{"norm_place": "pre", "parallel_block": false, "init": "normal", "optimizer": "muon_variant", "lr_head": 0.00809, "final_lr_fraction": 0.0, "batch_tokens": 65536, "train_tokens": 283700000}
Each number is 128 + 32 x the weight over its row's rms, rounded and kept within 0 to 255. Layers, rows and columns count from 0. Numbers have three digits each. The size before them is the row's rms in percent of the matrix's.

# down: layer 4 MLP down (transposed), 576x192, rms 0.0472, rows 101-280, columns 64-95
# up: layer 4 MLP up, 576x192, rms 0.0901, rows 102-281, columns 64-95
down101 094:152109117141120187138115164162151140142146119150177133111074098130106144098163198150136155141109
up102 098:201092123149161132174101130152184106130121122097116152175098136078142095101135109116150137138156
down102 097:085117122146156159129109062144187118155115146160088178173165071126117122126117107091121195095098
up103 113:121133136107102157118096129131149075145183180146101122156148156100177154062172116085091102124114
down103 109:197080118077093128140148174123105151144082109073099077191198069095142141087116135123098102039144
up104 089:161151108137128145158086117103164139141147146106141115072105184128142176104113086157148157081152
down104 086:144115095112115118099128164177138103165054111069165134181081143147114113103129171154128107099112
up105 100:091140117146117117176131087153153092093165134099156099149152118117156157088155183136099119156095
down105 094:177126125104098073176053151077168161160095122211079150086170090121127152129103096094163183118110
up106 097:115140174172159122127096090174132105154125104108076102130147062170041066144162140110084134140180
down106 106:105055126093121124095089144054091129150129205114140114158115196062195160137117179126089089129183
up107 101:127153141092141129122132119141116131132084094105096195120057096160162135174149127181159164122122
down107 103:178128105129124120124152105139171153142176128114132102184131143095131172083134104140126123125076
up108 106:110081108185082160084120074120152165164113181121102170110141136136126134141117084146095187111147
down108 116:185148080153107114090168112163112118081156170101087109142114123101161165126121178053108125111173
up109 103:120178125072137151137144145126085170094114136174187124121109119174080096095072156127100211078110
down109 104:121103116105099113178071085142148115166147102100163174116164111106121140096136131129121109151119
up110 099:144087177136108138117155111192114108132130131086078073156076158147202145117158092094139095111134
down110 107:083092118080117132085128094171137181149096111156172141114094120065138152137158110115125129140177
up111 088:113104106108128104111095198077110197138121164100201120133008219157137053139178159199111136108105
down111 088:144163148121167166148089085196117176122136119169092157171164122106138120081111139071114064153109
up112 092:031150169089160159111072105139154148144113081133184125100092109119135104146121159150098063161156
down112 097:155102143121125157160149120099133087163099156073144100132147145157119098066163141201099131137144
up113 097:110091122131151082169129166157112166132111144149124085101119152075112161156125139127124147137098
down113 095:135088154149114144094159123130099131109111100127109124197042114157083119154209169000108097113118
up114 097:130086144103166119159162147132120137104123117134085150138126152139119094115068128188135133075178
down114 095:160182143124133171082145092183083138127124171137146122101109129127131154162129142107098181179103
up115 104:095132154097184159126180122103127087111117117207153123120140140116116174112081118115128085086157
down115 090:196180097133125087092120127077146158084151114133098097104098105150117114152091135105198119155106
up116 099:122148157098128166122144130103133149117116044130136110118105103081129144090090085140140169136117
down116 103:169148122193137135144102097167134143187092130070092099124119161104099114138097145102169141061171
up117 109:091146148141137128134093133145115134115199108096143141123185129146171162045063130094112138107193
down117 104:118145179123140186136129139157172094118124132135089152149127098051126089101128095124117154090157
up118 082:112154144105165114167113047120087182122108147113129129153194167168062144184110145085108141146149
down118 084:150146190117140130180206147158139100099164068139121171113156097136144112122139141195079064109075
up119 111:121110126145185114142102116136162132138149110098163169127106160165160177104165116133097131110124
down119 103:099126144186135067205117059127152114117125091099136047102102112178127121181109132161099180171095
up120 093:106163167092054111155068138143112121091182096125172131124123161160133115198107087138160164111125
down120 093:141079156175160110088156144120089149112080124114133156111151123171139175107121164131121092145161
up121 100:106147177120131176125123128136112151153143081119193089080121095092061090140182102105088107137157
down121 098:175072175140132154162126143106147087134091185135109149152165117175151178075134107153121141132070
up122 091:091124130184190118120137138137159123165094123139137087077137158166099166111160134061081102072084
down122 097:112139111128131092089107227114099128097112118102208115145149129156177152146165161094144144186089
up123 093:094140130098140127157088125165143152103158087118128158080144132138082119118151211148144060095125
down123 093:144169091107137042162155135148114088133136137109147107111127141157137101158137084095103142149134
up124 102:060127093206103142136105100094163179135139176123169178141122141118166075132144113135148098140144
down124 097:139118144187114148128170086153175096160116141126207139144101081142145118088149137110088147102112
up125 101:124111089108140115100117146140174134098168096117097127085116117089125148149095187139134124149148
down125 094:122087133169105111089197118188110129138091138178133091142177092104103090100179143153136106154173
up126 101:123136080130092166104112071087167130140129100201135123143111150134101149102128135126154132159135
down126 105:094133172123110125092112156083114057139146145095110114150084100197215089129124146165124125096156
up127 111:139189184144136116107134120169178051139076109102121129148137114091143124096184122129095044140129
down127 107:121089169088192100150108131147095071127104147173144125164099141224117117116078147114112135105112
up128 089:102125135103095102086118088162035140130081115077162129122122127144117116124127138153161139120134
down128 083:068142150104077099141135065055232102076146086149122117134115123132172150165149186210123136193050
up129 099:114128120116090150097138137101116092189115124159082135177081088135139121151062127117117140121113
down129 102:166101175172127132099174118095172163158149134107128119169133154112115133123094095114136125134130
up130 092:162143069094081144146144122128130165118121158143154167159116119152054114091139147116157117096104
down130 094:137134185129106138118169133132163096106143133133113126112087166094148110131142146141147166164109
up131 100:176134080119090166140113153143100169139174112146131139102141118113166090133123148108140167117169
down131 097:106132178114176163080120151117117115166087134162118120140092100113123120141148149124106184113076
up132 089:129104125171135146130109153126155131148209125128157101109184160130131139136059199078086116110147
down132 096:180119146170135168072135146179148129046116092129151146153165143085136160155124094147122124153043
up133 082:103083124099104086108116171099098120105104136143071037098132143097135159125103087151167096129143
down133 083:092118130131146171067085184134105029142088114076132153143137082054121131114126092128099109124149
up134 106:133162098129187133109062145151156115112138099087152148150160126100000127135150103148132105125139
down134 098:146161165197105161150116123099084103141121113219116136124134159147170172123092121110118169150152
up135 098:166082125162100086136090124122135093107119101107120129146163197098149175133085134063135098123167
down135 098:163098117147120148116114099104105101182145070153129102155127090105073131105084108183123118165167
up136 114:150132117170113134099091096122093137170192174145114097079121148123089180083085140141135099110076
down136 118:123101106142163185102069131106119166175171137115085178079049115157152117118084123144103133120127
up137 093:090154116133168111160130139123117143190129146092125132112137146117107138069090133111141089133110
down137 108:159152135141103155115183169150120102116146089136089176190111165157159142088094118137082065148151
up138 097:139114124134168103134150147115135168081121123107144165181119125139097168105098180097073131113078
down138 103:144166102156081098165119150142187088115135137155099165159124120126108089165141074122125158230092
up139 107:218141121107127174047186153074148157134162136142169113129139098069136126125086081160147116140112
down139 104:168091170134140127133101066162130096172164145097127092156127079138088175103112135142156152178080
up140 109:176112139087112148094103131170107173157136087182158152203134133153144137134187122064106120116138
down140 120:083155130101140146098107163073085131123128104222095097211185141089153163106157081174120146152124
up141 089:153109149161081096171115152178094101143181102144169116138169127136109140146141104149146153081130
down141 094:137148144186156169126099129088143050135213145183075137158135100148175137116121133097151113169128
up142 095:104143134117105091091075114110088098129154141079072126165117171170099170110124098123070089138128
down142 093:150152100178116135151107125180161134115144110209113103083156095080129111097135101140192142154130
up143 116:123171145159102111169141096064113182066184148127155121163067097109143146166141153108134109185141
down143 110:120121102097113116122155096139118106108143096134100089119107132132146096181149188159147155130133
up144 097:153096115094111139056106148107120120158120134141137155103058180099104064114154097128154055118087
down144 097:150124135161125154094108142131118154113112131179087196139124085114078167145128172149159094143138
up145 099:156139116123128109121175094095162114143104151117151142137111105114108138115148081151176107125119
down145 099:128115083165130135189130192111169123110216171095160117099121155128101097106143119093180131102179
up146 102:080174144123140134121102141086069178155099138131113104099082103118109145097126088142118154104114
down146 099:110128153138076096164127118173153060100157119121106117120147130138174115133117136108158102130117
up147 092:171112111115114159149130153147116141101132166126158095098112150116108172156179110195127192049160
down147 104:182134164151147068179152104202127119170147102113140099080139154159169038103144118099188138175117
up148 090:165081127202165148104125138030098111111131082128168107128052143124169159121120160103106145155141
down148 088:135150149160130132140117155202167081072087109182153159119196190049116141154101135122148093185083
up149 096:089151129112102225131098117155152182059106137157164202122129153160125136108114059105167157109122
down149 088:126159175132135132129136120124131159186128106149211096145136112102108150130113133159182165086090
up150 102:159138123148168108133109123153168103116206156135198185126098070160123104128123144170145133104090
down150 094:061131090089171111126130143116101139115123084165184095125122123127134142155112148144076119133072
up151 108:093147162133118143120102081101165069135081124178180066114114074102033126177142100113099202153091
down151 109:184128134111165054156184102108118122062101202146110119107098129148122172112138088158132173131104
up152 103:195130168121140149126167156138149107147128158099200160132158139138107084177169159122166102111162
down152 103:110102144114171162056122110164109136066094130153096097134147129079074143132203121105109127155105
up153 105:091173211125094136134125094169089142136112102091134087098179100120077078170120156186194094128118
down153 103:190107061143100147128157126079141189126162163113119129101120128156190150169103137119152128125113
up154 112:169130070133106157114157061172153105157101118132145067135089116112093108147139094136128131133176
down154 115:115118113071157118114133132127163095134139158144170116102127180211130096166134113154184174081210
up155 109:126129180160140118128124159186128163133082102144150131092154156095167109146071184130144110053104
down155 109:082114081124109155152078129104183121088145153139127148060123149112104071087152099179120133135136
up156 104:098132104107073154213100151128157193087182105079176206120125159143147145122083104108112109130137
down156 115:124122135139141137100126206075141154138115131091097131111126119168078104127147149146106127054141
up157 102:151095157173147122140079111241120121159190107109091162133113078105169176097158141027070094092123
down157 093:161118124134107131132138156151134154172146113141140183126170110112122155085144070103127104182188
up158 109:094167147102095088175082146163062118085094201113178198116177134176077177114126177129160113065110
down158 101:166120056164116005108118044185131075120128147130151142154161113116144094131111168183116108164109
up159 100:111061116112124121165129148097116198120119123069152071115087116082125104119112129093131123083114
down159 096:145198122139100111128103160129121114127088206126107210076046142172087135133128101107124096156131
up160 106:116076155138172128130086121175183085094132111114087076136096120118088210101151118122136108143127
down160 097:075075148114121149173117138118076145124035086124116167168062092108114149173161162091114106175111
up161 105:140113118120145115092122096178114107143110141186120104171164123112135210054141169116142114111134
down161 099:158163134154148130151175163114075171089145138106169190113103103197050067180149099094095143127125
up162 102:049159159082127129153120158082071169080144080079161171205109114132141107107124134165149103123124
down162 105:087122096149123146079120139109133141182117148135120138094068118132097137170116140115160090080102
up163 110:076127109067129153139133052129158089186111104087095154152153195144102102113112182082163109175153
down163 111:129157135147119082106107100140145093154131144072109069085138153168149105098133104115118106122159
up164 097:169158109160075167182154152116092125144130082121098096157178105132167151090111144142141097105163
down164 092:157125136166142148136073150059107116155155140109189146073063122157109187058188100089116116095143
up165 119:116120094094123134121058127102155136234139036106087171174092124166064154058144176094126093040102
down165 117:061110122119138146102139165113143087113140156141103074139141229148089129150092105153154163101156
up166 107:137123147148122112124172161158163127097143086073127171147156123150131131068119177108120111062125
down166 113:122119090075110139128100171120105203129134169132154156118130098117130137179121140070138123119160
up167 095:147113127086147154181086106122133151192152086152139094167175158102081146114092129137143168075114
down167 102:123154109120129175056129081158168106098101155144155114097095121152170154187093106175081113115136
up168 104:093127135154133109146123165161144172105133141166111157187149100175173095139165153089140103082079
down168 100:094124155121107114099149086217087095207099108109082112048140134161103122153091104135121139155171
up169 098:102144106128138135139086138143133139148133166065093141150137096112119131142101161126037087168140
down169 105:123089104126101107126067136131117114130100135115084100121142074160105169141200150150034108138079
up170 103:210115137148119129140134126116128094155151126151204065164121142138140159101140135121099108063059
down170 106:121080115119092180167160175118145181145130215112172106065118117090093109093129168145128118144121
up171 091:102183097157143127140126165100138092097130117083170120157124159062221155131165125097149088123174
down171 092:164151133207136147099150132072113123127150114156099130044115188176146135170143122102135159121139
up172 117:116150133100078169149085124118123080146132119151089083209122079153100081132159174145102114156170
down172 109:111155143156152157131133147121164160171136104117091117130148135141155116067122139131152146121154
up173 111:150164112150128113163118121082147118144120112118135135144114127115119086112181139130103104170108
down173 114:155183118134100110156152124069178122121165186101110108140129149085113080152121104062091080100137
up174 099:128159159075127080099148092126160128174071126110157151139202121074125131133174092184067120122139
down174 108:124110163132104178138131133136166154132123118127138116113159117092140171106114117133093119073147
up175 090:153134166114160104195124118035120088160152104153137155147166132148119165057159105115157123155054
down175 091:178148125124120090117104162161106109085141128151089158133127119194134121177144152158109168103174
up176 095:086160142122132083101076199152146166138091108090139148124129094102102098122119151119125098104139
down176 095:134093124156083137101109148112139163149057091161164165056135148123148117136130113139103081166099
up177 096:118102167066112108144125074126153115080077166115149160201092066146095167106034152129124110104132
down177 100:154142157123146101184119152105160168139144085140149091136190126056152097143143132162127103144091
up178 103:132133100065124121176125195111163100136099162151145122082106159098090161071018163155116139100068
down178 101:119120103169162120154084101153141178170092102102096160107144134186083117146125127116117102142121
up179 102:110160137168070180127098106120140172067139092130084169146130142102119057146127103054155119156037
down179 100:118172134085162103132106137035147162163154118179134093178133118152089105177165144143082147100057
up180 094:198144107114106100089150126136166167206086103135059167132163095156070124066141125172125139132151
down180 092:177112147137082172127133135076169098137105083113099120085144183172131125076109124146073136168106
up181 099:139146107106094090120164148124119109111045127145149147148082107170113091131159097105101100110136
down181 100:110089110132098087188144077161089119127121095131149167115136106093049118084048108113120088183136
up182 094:111176138172186143177130166117135125117110102108138108044177163089108124056179196134130123057142
down182 090:130178113140155106084132157154091124147094191162174074156154174161121070129151191093117101076112
up183 100:124088153154153151094031153139114134156119099105130124073178135179050132105147153106160178170142
down183 098:153125080088095177098209100106149148064172149108149149119098051116142082093143157160059102091154
up184 108:159114177109048142097130175097091151137086151132070141127079181101156146130130159105068141109111
down184 108:184130112100149102105151143088099086113148163129111102135079126168118129138138160114114140104082
up185 094:191155166118146073081103182075122141163113115113075121129148142147153142057096112124156156141110
down185 094:119083115124206130141100101122124146107105142160124124142211102127095084074160182127104102114046
up186 107:097104131134117161101126076108146173098157135179172214193122134094146165084103128124107183090090
down186 103:121138156136131091142096125145122091110084136101044052147123068098175107180137164145103138153089
up187 090:137149125155197140101124114131126091147070121097141079107167193121145106149113182142132146089127
down187 085:115093156127128114163152110157135144147188095185111147101090121091109114116127045100063084175115
up188 109:091140108144164170177088146130089109139144065121135185165116181130114124036092124070093096131137
down188 110:130202121206132147143117132120164178140134105047124124104146132133175120086142152140128144148106
up189 119:139089159126158137154152106165033102127065114073146182156147071089161160130089133140138107092107
down189 115:130106120102077142081178154130229096137128075113138185141115171157156152122132169134133095132127
up190 098:141074132115131107095156123122121079122104122124101118119138167071048169150172083182131095149130
down190 099:083075203146167149100076098118075130144123110119091110167167105116094153098116106073117113198116
up191 098:095137084116148132152075084129126127143074138124154145191123193120156128169123107161097083161065
down191 094:157127106124100112153110138056147156083114116144124206128153113053145184163164139122168156168142
up192 106:109057078120115081128145128098175169097110169085117098135110122141145103163109150158106098136111
down192 098:142076127119141127116107118181143110200102127078070102115201134174189119148142108155133051135106
up193 104:104144149135077133147153095146105141148135083147145100120084110151148140135069128108146117118136
down193 095:081142124109137093097157191108171221138108077141156182108142103142052093140147163118146152131186
up194 096:111174119143070096171109185153129130140111135096182148130074133117152169102134130142114086116127
down194 093:108179090117127116118117127161093154140148163151148105176057162165157131122156154122113143140052
up195 100:172141121157092135157103089070119096160151149104163145109138110145136090077142134091124078091145
down195 111:134146159127142117096157092114101140181130133118182112108127124156097074131144139133151094121127
up196 091:108128099090147166134121116165109100175083148179089141136158154133144083187132124101109122118131
down196 091:138175134181126091097112138122128133071160081110130100128149126128160144125144105174111114150158
up197 114:133127142122095187171087161128193141123095134099158138155197103150123168106101147130096091137121
down197 120:146151122134147146123162130106174136105072145099166153096165075121143127077116165148082098183147
up198 106:151144065119134100126112158136144127137168164087114140129096131144181146044175145109115120083065
down198 096:120207107127152101124117108161153142137135087101182170149072110126110130157132094219119091107131
up199 110:118131145087062081183124139175150166095163106117126183172099116147133165099159151152113111146121
down199 106:159157088130164167106144153093133185070165163162101132133171088153088154149160138079155124149069
up200 089:145151156127120159113104090131107144218100187163165086140131145167082111140185098165132125061181
down200 092:109104096154101096087087154121106150159182160176153079109155139147082175086119088166142158141110
up201 098:159110097107164135153148094151135112082124086138118164132156188094055116139122133118133092176098
down201 097:127115130086223102097099165091118086118099146172138142139145105191133176168093089129120123129175
up202 098:119124144095140135112107063100135156122173138111082108135114172138115148146130064097129168127164
down202 104:127115160115124135133133076108086148146126154152162085146149115068104114175100140163148179120176
up203 098:149206105096123110085041063147106135150167077083107126176090129124126062132102117093118147104109
down203 103:095117116138075186107156104112118145157143134143177118099134113096131123074146127168162115111150
up204 095:060144128126132154128085116140189136126151133046148126093191145125082166053118154165081162124146
down204 099:107166115114075135117113103094096073132181087082086122150167171149161144136137156081144108160122
up205 094:148113144113140123130127135130139106131102173100136201136152124153166125124124151146114126145136
down205 094:136100077111144118165144149116124124117185080133150161099141130080123154078098082127114114087154
up206 108:110104123111188100196120124091155112131167121104116218116148146112140136143098157124112091123085
down206 104:129149107077124149164105069131116181102137133094126157174114142097134174151167065201113076138112
up207 088:186187135098135146128110143109133215144167137114150154184119147108132155173160146139169121072056
down207 095:150094122137102124148162121098149086062172111106091132117136113098156138082130122165165113122094
up208 106:156106156194119178120094133132026060119103114122152161161080143195111128072127118098131069163151
down208 105:111151158151113110137120073083142105121129128083134116135200125162109108164091112170066173091128
up209 103:091152124108149169119155132172114138153102163075184130087182147169208144098161139090125128116130
down209 103:140122087176075151076114118127150152133128122138102069149089154089089147059108134145101181058164
up210 114:082111158107126127131111178132105045181143099175098078177190091094145122131100112120135116126150
down210 109:127128094122190149162130079145165127140130071141142189134111110112126135129189128132161088172114
up211 119:129121114095116118151124111109146100177131202087057104092083106055107177113142127157108096109125
down211 108:149141154114159096090125134109128142169150157121156136108108147091125122152144146150086156143042
up212 095:097109204103206116167090162127096079098130083156175132110111074118175147108129168120134081118105
down212 103:188182081175118091119164139109121118131126135072128101152134098118142081108095144068170098130122
up213 113:131165120095066132093141140135150143148155147104173102116138089063154110181104089121168155152158
down213 109:120106104126099127080158124086118138094102077114086122129152048145146156139091127103136135082134
up214 096:127156097121105098134131061152140086102088177092165172150116132199123064126152133111185077081137
down214 086:116085127085133111191146082098126116159140061184081131094132155074131150112135129116086148138154
up215 091:100184128107150180160123102106152130202087118132162141126089152140099152085082211113077149041081
down215 105:162099147123063100159130146127133124113179140038027128162141116061139103187062048143169142178168
up216 098:112146175083104107186120102120115183105105132111175098096115089184129131096106149111112117094185
down216 096:133071069181144166114144133052166147136175118142101144173083143147092119153150119093089093075095
up217 092:133113108107086096107089139110137194118187123173143145140109128121101133112110149137200146100164
down217 082:151103131063151113074219145116125091131157121057117082161075116136134083141113176110113119162152
up218 102:156137103151118100112098083098171134120146064115160156115168126156204141073174125080142082154136
down218 102:084137090099108164147092100149046108173143118212113135074108155099089145140110126138141211130154
up219 108:172117107152133135078115105119109160084108103127132125119090137095151148100203100126166157156122
down219 104:135139152141124146104116099151174096109145124091114146118166138109147124112153121092077119140116
up220 091:110125150168097073108112138124167106169152139135114174158164146115145136171064185139163122100178
down220 089:130129118158118131138166093164074179094150073117142111167139110139075136172136084157078117106160
up221 092:167104163155178161121136138150108123129087106095149105109099167128120119157156122159158117120181
down221 101:117134181147103100143104107153108132092079123115081165144137084144135085115115096106138113164144
up222 087:121157116167139165149132144130122161079167122111121136167140144072123145152174135123126101139185
down222 089:131193176121137129106107150173146168058109148127145130067106139124160111098158133148116157152107
up223 108:142104134117141096163195123114093140136139200089113129129076118115166121106154122126153102145191
down223 100:127099133118091138165033102155086203122100066100145110132186123113084130109116112137156142119127
up224 105:154119198091083133156075119102127109104083096208070081108066097139129090114074131173145076102153
down224 099:138133206148133121077148138085093127104178103122109095127136163148137157102062110070138122157145
up225 097:073158169152153074101088065144095172100147104051184126132147085177106207106112148092089149093130
down225 101:151111119206122050154117120147178091109139128133148153174105130143128082064148114126122092147140
up226 109:189173130095101152083118156136093107205193148046164148092107129171139134099119112156157151064120
down226 105:092124101106085131129162176156146120121161096076178181120118124134085154100130108162115126086136
up227 099:103156133114124084162187123166153156099105160061128136133120148135162186145183124074096162155109
down227 098:090135096115141122135086149102156178125158095174135157142070107140108115129167111138129154111111
up228 098:178143098091118143099126180112123099128135177192090119106167166108127188104115129156143115175164
down228 091:166135122111156166122067100156199169135084030118131140123099094126062140123101105121166131064123
up229 115:102139152150160117112170157168107130146103187134143143160093083115124129077152121086133088138098
down229 106:113124166158179142094149168165161098158162187126050128114146113181080108164151188126093139092147
up230 094:139139121129107139123144109089134215168114192151060148173077148125102114107142117117145142108127
down230 101:155137115171146145096127158184157118132159170182093093151135127075089141053081108152120089168114
up231 097:172124150142089105156123153154113127096189145113147084155159121108151130142054084107163071135173
down231 093:141141144110172149060119163138116162098053081180158143114170178186147110109087131169128223147158
up232 098:104130131114076070147127124144141142125102180131121144120136085142103182180128089043107091138119
down232 098:135164160155111153106155179109135167137168148133152138170141062161106167147122118102117129137158
up233 103:129133112112167124157127112122150144158128125124091166160157123127122131066019133101101096084153
down233 099:118145096126088148106125118157152172077118136130155107132133142091133117175141121102101118125122
up234 100:107115119162134109117107122130116095146186111181097107135122114149141080159119060167136129100127
down234 103:172114124132096053156177083113170081074110126093146081101111187113192131118141105172163153090126
up235 095:164178162129119127190181165045155127134070179104161140121124151096140198083111083116130098162170
down235 104:169132109105132092145148055172123113108146146146102159138093155085184117181153210125138138204147
up236 098:114208135098068098135117115111153139132177099082128147084152106060137131084085173081112096129122
down236 091:111069136096121101116084190098153114164129150123133151124131117078091141129122161119175139123160
up237 102:132123102114085117157150166125146087113105171099095228149134079091120151128191130140127056135185
down237 090:111136141121131098175097070131124190111069057137182119143101083176124109124157093088149184142120
up238 101:073098090151090142182144080089122156110133127140092132133120135121141120107115076149189113137170
down238 104:092104145179083139163166143082103178150069101147213146105114087102081173167065164170125120070157
up239 097:143109038086123101104116071159179098097192170122160139154132126111155149115121097130059138150205
down239 102:173098155143156123143147158120134082143099092077146111130156145130104127140048144096193106160055
up240 130:137124157093111150154073095156102113163141119062074113111145153145126110162116160074128123119095
down240 134:183106114160091130168129124082140091178095121054185145112104072218126122139118099092145099132161
up241 106:136161082116081133167126132151111123124134174091138082093125094140108118208157163135151138110150
down241 114:104134134116117129125127120186076159143118106196159131155145121140172128104109137154124167103114
up242 100:072092151099135100152144122101132178139096105178122132105099172104068114088121092159094112142147
down242 097:150126161098101085097178170124131176109123141126144126141145093086124146157104099132114098126143
up243 095:116084138123092159122175113145142114084081065070147131146110116126148073106104151077070084107144
down243 105:127167100144161117204129107160161110080140119157107068111142153157133136144102156216148135126082
up244 086:062140093148135156120107119152214150126130145070101088126151159111140136166172074153128119155133
down244 093:076150107126110120136097083111188150147123126140149162189098127123094125165174071155143188136144
up245 097:158148184116132131127092130104108103094106116091124092097074170135161112136137135128143155158089
down245 104:126120126101132166142103118033145117108151126060088092144148148165087129093105192111174113137155
up246 114:120128095069129227097139103122070134118106152113109203188186103139104195108127077101154049101125
down246 111:114148185147183082146138117157121093091074137117089182175101182133135155217138110157147151113097
up247 117:118161084121102170101123178116097104187138146096101124124075142144113125109086123133166071106065
down247 110:106131092145165094149065121127145152105137103145111139148148103151163147166116111155194180108147
up248 083:113122122148083140140068198131143093117136115098109098152111152060125109055187148131188109144164
down248 095:111156133148113100160189070128154116187130061133165193116063118096126129156115124210148143128061
up249 105:108144145043098173126147184136095145137089129124161133164114086167093112099114102162115107140147
down249 106:090128146111165177107148114110234102083152105184087085097083111121193118129124107113090139154130
up250 101:133105126116156140101116120186143101093150139080153062084089131152115126114103074186132109105108
down250 099:122133138150148156140126055127132131137088106185146170145132141174179151118083106039144136147086
up251 101:132166096106151186093107098139115192147092185099117166119143166098172176127130135124157159102171
down251 100:154154162129093069055166094138176062162079108057155138203146082181154085109163164117167151099109
up252 102:158111114094136106169034120138158172104148129074157117151179135139155192096081124147110038135164
down252 113:150088077102075080156194121123146141140122088163157107107181130156082170132111181127076090142155
up253 093:136110119105097114099086162099082137160191118197178137103132110092178099139145119087164143110083
down253 104:118173115135069130126116167175138097148146156119136151069130111167126152141136173164162167132132
up254 095:186100178109098165132138104175118152163154139149143146140170133159093125128093094058135139183163
down254 103:097170188163150115155089098181122113139106119131202110054118159109162138143105142130154158153117
up255 090:115045195081088089147148069095100081151111124116182126107182158174101070131167110091202099181108
down255 090:106181140103155143125078189174127095130131174105109179119080097083090138148159175109079117119115
up256 103:094121042093082102148098134142165048146157206160127101161141104127157121127160167112120050088150
down256 101:173088101179117126119159173075096106125138151173158138141149126086147171142073125172124101117120
up257 097:117153134125100149117097096161109095135176161125157123189112101150191193083112121087152168105104
down257 093:081096129185109069097159149110126129171100119116161147098063154157100087150186173120109081091143
up258 097:156093156148124128110129096090164095145144141111105105200135028102090096107070145101178079071121
down258 088:186113123137114092161113194113141132111145101132104190094158125073120126150128095094144158116099
up259 099:127102150089137125184117117112168097098119178205171129098158153143088181135158098157105113058112
down259 097:114115130154072171152140094124126107098142137051125042115093114095159105202173133154148199160160
up260 114:051091134047154112164153131167108103156085136042129119129136086139162135112139117133086090113082
down260 111:155111142117120117086131178083138157125129103158114140176144153115110123108098077095179127134235
up261 084:121209119158163082166126112154093167084146105126181153133107171154139126160145120115061133105169
down261 095:176093128182114136068120121166206171068115124125131160096136114079135194114132194110151106141124
up262 095:108154127153159142114098133148119138108137166108091167108099136156075164161167146101107104149152
down262 098:145114139128112113107230117154152169112132093121111118152132101170149173182143154100091144152092
up263 099:101081124045196198148108188148115076130150179150131149134116119106113122111134125098119101187078
down263 098:135172134136148210138152126190151170105089109135129092113131132074092120059123114172175143152166
up264 110:149127127044138147105094117127109154148142101070090057153102088058151093110110121125113098128140
down264 103:081140075123182143116114119152168111101176164191083108138094078068088090089120153150148127164100
up265 099:089174136087083084097143123092143175175187100137177168108153106108128126114113143161164084124159
down265 092:061052174069147129072174112103068134150174081152144130156149102103160160111174157182146111107145
up266 096:132153125117106128135147084151124117127134089140147136128190100122042144152157150129103051100067
down266 103:089161144150145145134137118134111130130140083128142168097138150132161136135121131082134112171126
up267 079:085129111104202135158081149115120166064074152117168101093094153127142191138165118157114126129150
down267 088:167134109153084148153161122131140089135229068087138125100155107116094125131120123123134088211125
up268 089:147113150170145142155137109214125146161117147166121209091201101140091182167114163108183111103156
down268 086:139111118086171178082078163056118105115162124126130063128115103139138099132155190173122158109123
up269 078:126192185121065146159109109133108104151148180181144127132134103152108093108129147182141171112128
down269 081:113090107174072123168145088195163106106192063124147127113142171073116187098128108128153064184145
up270 104:125113147133108097137122127086147070136110122090153112146099125133136152102166135125092067174142
down270 104:103140109158175115157113091093152122099072140184144161172155176107104168116057107165149071135109
up271 096:087162126095158114142143120103114163159170107086078128159089130063156061083139160181145194140150
down271 092:120170108118154110122080145151119117172126178131144151153088163206144176126065134172132145088173
up272 095:069105174118181145132092098168135171149137109162154077133081172100104177121109113140082101100130
down272 094:157160145127157165123165140140108063122101067106127130176118147147134149125162078122076136152153
up273 111:101107122121105189134088157135103110160164157044162121097087104175104163094083161084110122112176
down273 108:159125124121201145126117102102148106100161167168112098069162125141144176091143046120149105134161
up274 093:095122137076121195091203117214135158124163144080082128033150140120085105141143127142117131152117
down274 095:100146140068195125090104086146082130084100133161094096132093171187114117102118185097099154099166
up275 095:117186155087136146123057161099153099112151121128153164102101096131142088101137153167141082127132
down275 095:129133148116103107086136061153140144083187162114154136138144212147136145151118126098177173133096
up276 095:135134094103055132104165113105186153162088205115127075105082118095085112152112126162124087127188
down276 102:131173147128156137089134175138122139136113176099101151180113203185165105144111141120114144088110
up277 099:132154146120154139137106154121154123121044115150154190182158171103136144156190124195167104115169
down277 082:126141139146132161113191091130113124111110105189127165155178113105103128103075153149142145111131
up278 104:117141187132176152161113126105132116135114107120155155198100152175113059183092099129103084141136
down278 107:175111144122117101066163131134101129125137136132063129102150129156135166154046057081146149124103
up279 101:119085113153190124109095150112133160149093179092160143113092129119105158121110114129128111101115
down279 095:142116113132135102123026155140094123124141124124116130074160097138096159134179128106107135182120
up280 104:147194181171136096117091111132091130148156115096114123085142096159088159052085083098102091098157
down280 095:109109121137129111129120117088135120149143109148088135139129133128135157122204096129125157118075
up281 110:197183149127143118134122088100112174080109134171190187080127156138126112102055116128078137099150